From a checkpoint of a small transformer trained on Wikipedia: vocabulary 512, 6122 steps.
Each number is 128 + 24 x the weight over its row's rms, rounded and kept within 0 to 255. Layers, rows and columns count from 0. Numbers have three digits each. The size before them is the row's rms in percent of the matrix's.

# k: layer 6 attention key, 64x64, rms 0.144, rows 24-63, columns 0-63
# q: layer 6 attention query, 64x64, rms 0.194, rows 25-63, columns 0-63
# v: layer 6 attention value, 64x64, rms 0.21, rows 0-6, columns 0-63
# o: layer 6 attention output (transposed), 64x64, rms 0.199, rows 0-6, columns 0-63
k24 060:106120136100109141123111101148095126130127132094115140115107113145131126149181133114142160114137104108095129136080161093106136101118154176147160127132095102095114151179148084086127120161142100
q25 090:117118151088145144126160135157131135127134164140134108131098148159133142141127154078109142122156147092098122119158141156103088150136115109103122118141131168068154118124192152092129151097128151
k25 077:113128138134148098137114129115144133136135079132126166120101147123102137123107117150164120151094159149167133131141135113123146122073151130165159179100104108153097146088087139152125084126082118
q26 116:108142171095108103171151113171089099128124151158100122119122130130090120108128085163106129096130152121136127130159110137088141130123097131091084095088148119134092143166119118128133130094155111
k26 064:123131130084093164111116094098147118174120160118111104095138136128137162128160115109128127113142122091123124102084165088132126135089167174116154109101090107121151140156139090099149125134143117
q27 117:130115126157106140129145137130150141108132134132128088154148156155123124137123109139076152167120142126115077095177082109106093141163158135130120143177101128102096097146134130113121094178138151
k27 067:092138127129119141179109141136126107122128114082151155137140144127156129141125134114139130107092134123134097121113106165124111151108188153166105126112114090102124160142158148073145173161149086
q28 077:098109109163079115159136102125084168128118105150139164103101147115118126094148158127120143129112137102117079158172116143141153109122141121155129156115121107119061117103157153128138135101158142
k28 075:156135123119107133100136107101162155170145168081129095121142137137136133136122096134128094119148140125109088079101114127163109161100137141125126080139140142171183129143094122117131175103135123
q29 135:143125153130129076107120124107180104139116116132111119154158118134139113123146117146154155132133153081119134108188129091118113055159158143123112151176127132111163149150111095138115133150120135
k29 053:159170173097116157138134155096127129125123169137131115131125170122129118109098123137139174140111167131153129128158087157118081123121147102140084103152102089166148125156117150168134121133100127
q30 121:110116170117151140124125121097128153117124099123131134125081131125124138131140175094137113102087124132115105123085150183128098130125157095114195188141132150164137134124141149124128109130089156
k30 078:118132155119129166149132143108082101153147220131100114102119141146124122150152088125151148135160126135129118131120146118138142131107137171108113117109149108142168132125091143079130162124105089
q31 124:145131148093126132150098142081124121163141103136085162126122109135093137154152132092107147119159109103145169143133126158136099136123148162107163191150169141110131156154129156130132084132124156
k31 068:104174136067143155134118113093165079117126106145140101128085158160088101131129123147166144116124149120161085140139118125104085151159127128146109139122096156143120123107159134122111141144097127
q32 060:084103171126123141164104149114104126107135123117162106105111118131129092155123143125108089118074107130137125146139152156125106172107121131159180128132131111105130112148149132144190095166113159
k32 076:125129111123103117130142110119097182104138137115124170118141098137109188120112145126118126143154125164151099116110115162122145120173096112132160099149095117102047128127162163130118117141140133
q33 068:124130097126166107126127131128095185145142131087132139140082141140124158116134139100142178168121092151148161150112119170127151154123123127075149148105146140102128131123101113142128110070159141
k33 111:139136155171120128161137148177128125096077130140150138089161136124125096153102150172099106104094129132110092144143143124131108138113143167168164087136130110132134080117118122126155103132110161
q34 092:123118104064141138108131105097117152150176132091107146165106131142090168091148108099149145150160148131147132113104127126107152119162121111112115159139151128109132160129149157127079156129165109
k34 085:094148119119126123114117090102115140174152118099111101149072151141157170094161113128160137160136110088191130135141106128129140123155105100096100149140150116123107151109111103129105165115118124
q35 065:136154166137123174147111113131125116155104123147168146092158115125136077193109141136107122137097141146161122109125104175128088119108131113151149121164128096134140093141117145131158113121081154
k35 087:155126107109123155145122117130122123109130099138123128144107106165143116107153078114152138137174083153153119138106125123139200137110153139076130161095147151149120144109151143107100075135158144
q36 097:128109122143135115138140118112123163130166126113099154166080133140160174069139122115134131169135159140148137106113105104121144124145114108127107173139157137117104176109163086128099161104146094
k36 165:155128109098132111081138111120127125152189123129126121174101136153117163063135112109149154126169143123139128128113124105118163087162100115103088138129121143129122148131144123117072151126162109
q37 079:096115130105160112108128123098105120177162123139107149161096149120092152102141105116161152159158149102149165117115130095145140134152127090113106185128154118119093164116127152116091156118150119
k37 086:113139112078098150135117112101132127150164130113129117148093117153102145111186105109144119128131118105165112100117127120118149114177094125104127165165162140108179153100172122114099104129147109
q38 072:135100148089128164150127115142076131105151168135117097121119146182162112094114164142127118129130115148104061109125125178120162146117151101146109150142125141124123078121134118143121141137135091
k38 090:126084106184121103085150099112131174133143126095128165152105115098136156101111125086093132105103133135146154133129142119120142123125095128093131126128120141122079138105124188140100131101165114
q39 088:145130134158164150154147151165108122127090097136140149108148098095119128160120155130119118168115069142133146128148149131119109149095124147138163100115093088147136108130115128084177083142127157
k39 108:121150156153130130163126125142141125095068129136154114092148155151137090179086133172114083108110123146095087124143132130140120149112135132131143110141179141123134082135116158164149117131098141
q40 075:138126117064168138128122112104096126161136121128098113131124111190062146124130159097134128127148112145118127123138168179108121111104103133112160134124129171148141140158126157142096128115159104
k40 075:104141139148156151095139081099124137122134123127122118138063149129173143098146082113130126117174135139135150156090115144145132140141131122081110116154143154108080119068116141155101130113131136
q41 078:129115140135142096112129144128097106096128188079091106129114148137111094121116127092155128172121107116148137141180125090106106139159156119155162153108120138119126157122152164170151129089136137
k41 068:125091118105132142146156088122115150170141095166134134126149126123157152146183121151104115098068136119125155129093180137134125114111130132085112136102121121113171119128110083101143134159158126
q42 080:118077106086089116106141109101116116147157147105116135163089137174140152108136112139122150126154084126134154136109121143093145139170131139132126175136137177103114161118126139119073138131156107
k42 164:137109108106157139093141100113137142148181118106120140178107120135111172074145109092151150138153152136152149133101104133119148098161123113104085143148124133120106162113149090131104148111166103
q43 068:125103111112136098133105122108134112186187088134135127137105112120174114113112072092174151143130120116151155092131111118126116121124121131140094146135119074138138176102132099134124153157107133
k43 103:137147132084129118112113134092128136152183104112103131164131139124073154086158140101141120154168146106154144077113120131120143094162106111089110152154118132095110146121160133103101151127133109
q44 082:130116110148110124114114149138156141098111106122133078134152083116183110138098143094103100107093075128123112106109103120147131140158148126136115109108131166122112110150152071113152112179110119
k44 080:137109170172116138179128156149137110103089144136144133095157146109105112136123113188116135135110152143116107143175142127130109129128108141178123082142109122133142098153090113164143105106089124
q45 093:130104114125119140100148113109118163097159169088116114167122113154113161107147126095145132124156126148121108102106140126134146111161166061142091174138116152089098140107152134122095128129159112
k45 126:145133102131138134102167115123139138163176124102131151170090130139173151064116098119137153129132135119145181131108114116096157116125110129129084112137114156147123150127150103141076141094154119
q46 093:126157130085153114134156103110125161150184101096076122158120143141121175083120116072154168168172117107142108131127112106125152127148116105126115140139141141132128152129149135144103155108136126
k46 115:140100104106141102098109111132126135144178121112130159174080132149146136084178110127141131116147153135161158116122117116129147084151111138108117142147117124098107159109155105115079165135174112
q47 086:131096122202115158115155134120129135096120139133131093122094155133159136111143142116097100124114084117101125165154136121128135118131174122143156113132104176105065090149140138097152144131145130
k47 067:145124146133160121099164108138142140100137152088150135143161118130132081120105133148166126140087181186117078123116128148156129152120131115180128108137134111093163144091146122145096108127127118
q48 099:117105143136132135118093126156098143129139140142178099115103135136131136131139104145119098183118072164128094116091157130112126147115143113148146102119141065108079143114125153143168131174134124
k48 097:137187181100093130110154164113112130145137178156139102111139147130079125138119136163153155139134130111101107100152164136133107143107135142122106109113107117142192111155113119114121136135089109
q49 100:144074126123128157138089121128131110133132113128099168121140130129098088157080153132120117120159152128125172106080121155143117132106156185113140143140106130145163137133152157068135098154122138
k49 080:122168130107121133139102122083133107149121065104167071101130103115101158177124125137163129124102135099137078138135141122120106153168101096129115145121129137137137129157097143124119153153091120
q50 095:100118135111094120149123135131122175112117153160104198099121123090113133105131116102126141092131089121138131140126147133138149123089131138158136096122109100071082159110168109119114126096161131
k50 074:116140099148161154114149107128175111144146153100115102118095144134108093136128129139162110144152151119120118138137105069089104116154123107131128114110103193185150090129125127131141153126084119
q51 103:137104137116114136175154131127111087115125134142120155131141150141088141095138131153077091123140086156108124176109107147120137158080124115129188114131122124187085137125133126123136098150135112
k51 084:089105114125143128080152112089124131133122144149120095111113113112096135130145106104142147099174105130060135118118161094100121132143124134131115107102110173092111123135191146101116161120144114
q52 083:085140137133128098149115119146138170139136148132114164106128140095137131097149104162075178170103133117137085151141082126149111147110083135118114113142112090099103129113149110096107106106137146
k52 054:151105097156153075158113157149106127112159109118149158148153120134110128149136147118144094119149162099116124112143148109154150130127123126116174157086145158154104128118102167094147192141137145
q53 110:170106109121088137139142141099129108100116153132099154123141135134136098124141140116145138054142124120130139110141140122146133116111149122134129135120128214132182134132170086131123181113151128
k53 070:097124144135151168106142107118178123152117114106079076127091134115124124114123107128134150143106117157149156171138129109084105105133122087139107131136095129122120119130123134158133061121073125
q54 087:125146168082153134125121117142121126105104113090128142119124128098121127118101170132172100099122148102140096105099162171109148099107124100125095085104140150171164119153133150125141147104083109
k54 074:141080067166143125178094116146151131169128162134123144096133123136154108133176111129128115098176119164125167140115117120162134119122127145099166128113141114154118139110130120107130134156175139
q55 109:094165118140135138092152087132159145105134115163131148167099151156066165151126128075138162077164122126125142149141133113135091139159128147131122096133084130128122137109147123118131124098127151
k55 075:131124134104139134132113129151088111145155152073120124120124119149149143148125114128155126171105130098136126130097160118147121135104158100136158130140105106116162140137085025095144109125130142
q56 150:123125122111112165154144139137076150095143144118131142103112133138108133129115139105063095143138107177131096131113116179138142182095111124158152110084116153125080099120150153135145114127122136
k56 085:093108079121169104171093138133169107146139088123144138131131123138124096148124156126147122101127137169128104121127118165145127164169119150139132143097138155123114149088155158088120176138162111
q57 084:117108103145098120153137128171111123100128135133134138115137162148173142103116110144083110155114087117102077168079108117129155145115117116121149086130105126152081131108123116074145129148153108
k57 057:115112164164102089088128142166140146142115130140146067145125098103076123147115140158137154098147140177097119125164134139136143118106096141136099124129131145120163094144112088155101129113105114
q58 095:184098138107128125171108142140111096154139117162066133121141160114123114128100097111140155118123146106128185095119138131136131142101097130095125131168170093118134150164130157095143148113122126
k58 079:081143121094134129152093118112198085153126073129155097126097114141116114137162157135144119095134109134156076132111130123131140129150141155113144146091129145100131123106132110094105116169142118
q59 136:099126122130139084100127108124178099109118128155113159148141133082161113117141118124170140100128149089119165140145128096158160079119122147128092141141112098137177151126122088117115154086120123
k59 075:167119152116130108148120189141148119154145140154147104138137142110067095148085164158155159124082153148137108111169120138115117134115109107130120133114111111164153123138090144145099143142087117
q60 146:114119082145062113129142140142150128089123146137138128143171144108150102110106126159105118160123151142097082110184123100151154113151106103161097120137102103113102085120121102122121147126141105
k60 073:118140160177149144138178143127133138099122172148170138124098144133114107114123118129100170111157094163119127119173114149108099123119112079127094087156110150147142098124142172145148120155119131
q61 109:172094099147123136138134148106135117148114113114121106112155135145164097123137122154140126114105195121146124109179139117095108104167133101077132182148145140103136098143105096121096128128151102
k61 084:147151176148140152100156115111108125095106138140121111139115158129183157094120113129115152162133100108128150143115078139133134118073162096146102095145130114129098111149123142170144094111109165
q62 111:149134131167084119105132132123152166134126154147144131132118147146131123120139151126118183164108151130077063105148132129155094082147131111136126124175105144109109108115176127131125158166133146
k62 079:120171158105115104140136162116114161125155138094146147106120112124138112140111101121133122156145156140140114115136172161142107149099143137139153132094115077155181149165057108087125123125125125
q63 128:077168130106122089103108112120155119130119128166115168155119105087119138129146144130158124097152133085126172157136129113164142100134114149153090126111150132163187172137132130127125141101107129
k63 064:165125120114147136117153115128110126095135144129131151123096109157110099125141123128124137149138126117166159166159153090089093094134103069141139147152084149168125103115136115171143086152119167
v0 111:162093145115160124126090130116100112145139121116150132119109151144122132128165145140128115193125111152124122145106122187167118171113186162158150116107141098136111161127135157169141141098135138
o0 109:117145137102145091172105149086095120111180152136117167130129135087112147135130116146145109160151123114132118100111119074158107113106130147141135159104123124123145186139101125111159092159095131
v1 097:105096103133110127135136119132116146101125180110117086142152080090146129119132143107154160115104108136104141081151109145072121090098133113145108119124137135066143124137088129131111092163120127
o1 100:116074112143118134082154146166134110128080120135136115142112119115162168156128079129121142147101104142145137096132099140103167090152108104145094117161159128155152107166102112142110120114154136
v2 112:091153149141169135144126152126154151117126094179086136137134092131116132132167139170123173154149146091132144180145076145161119161145130150127103123150121110098103127130109137148118129161110115
o2 107:111120144137127172140126142108082136153093090182133141128129145097103122113112157123094139146133159120136126160125116135108091157155116147125065138102127064143082120138093133126130102145126135
v3 108:100106127094095101133080085113160120140139125144075117151118136106090111129136175126096132168108142112139125095159158121139099123130155103149153123144159109109114117140103146155141118168114175
o3 105:109097111075149114098122157103130127139104131132154097140095162099091108167143133150131115142059144124154151140123123133138135125150104109113178159135185130124123140145106161147138098121143151
v4 100:109099105124118099115094155149117110085126150143123095137141104126132117133097162094135114115160128125126117093117082094167163132119085080093114173114142146135126111119113149073134102151149123
o4 101:111117080136111126084142135138150131096104161134113128132170071133126085154156145090107096115109130133138107145117128159123139124139148132130098156124117181144108105172166172143107115110161119
v5 103:109123136113145177093103112170159123125126144097134086145191099137132153138136128123096136147094119120098161112132111156134120128083156092167125131114123088096119166117110138148123162104101115
o5 106:141136154150170116120138124132118118110093130129128136130131114084124134157126107088120142183104167140138109082131125143136140110106091093129142088139087083113151150198115133130145115171129144
v6 098:169138098133145179109139129169137096107121153088089108120141117168171122138085112165165133112138128156115088108115127117144142148130132081114080167133091160121126133129139146127125156120139131
o6 099:162151121149121121119164114119114161090095184117109114110152114144187096087128119116121151158158131148119097147128101115136135149093136081160140096114102140141093146137162136145139111151161131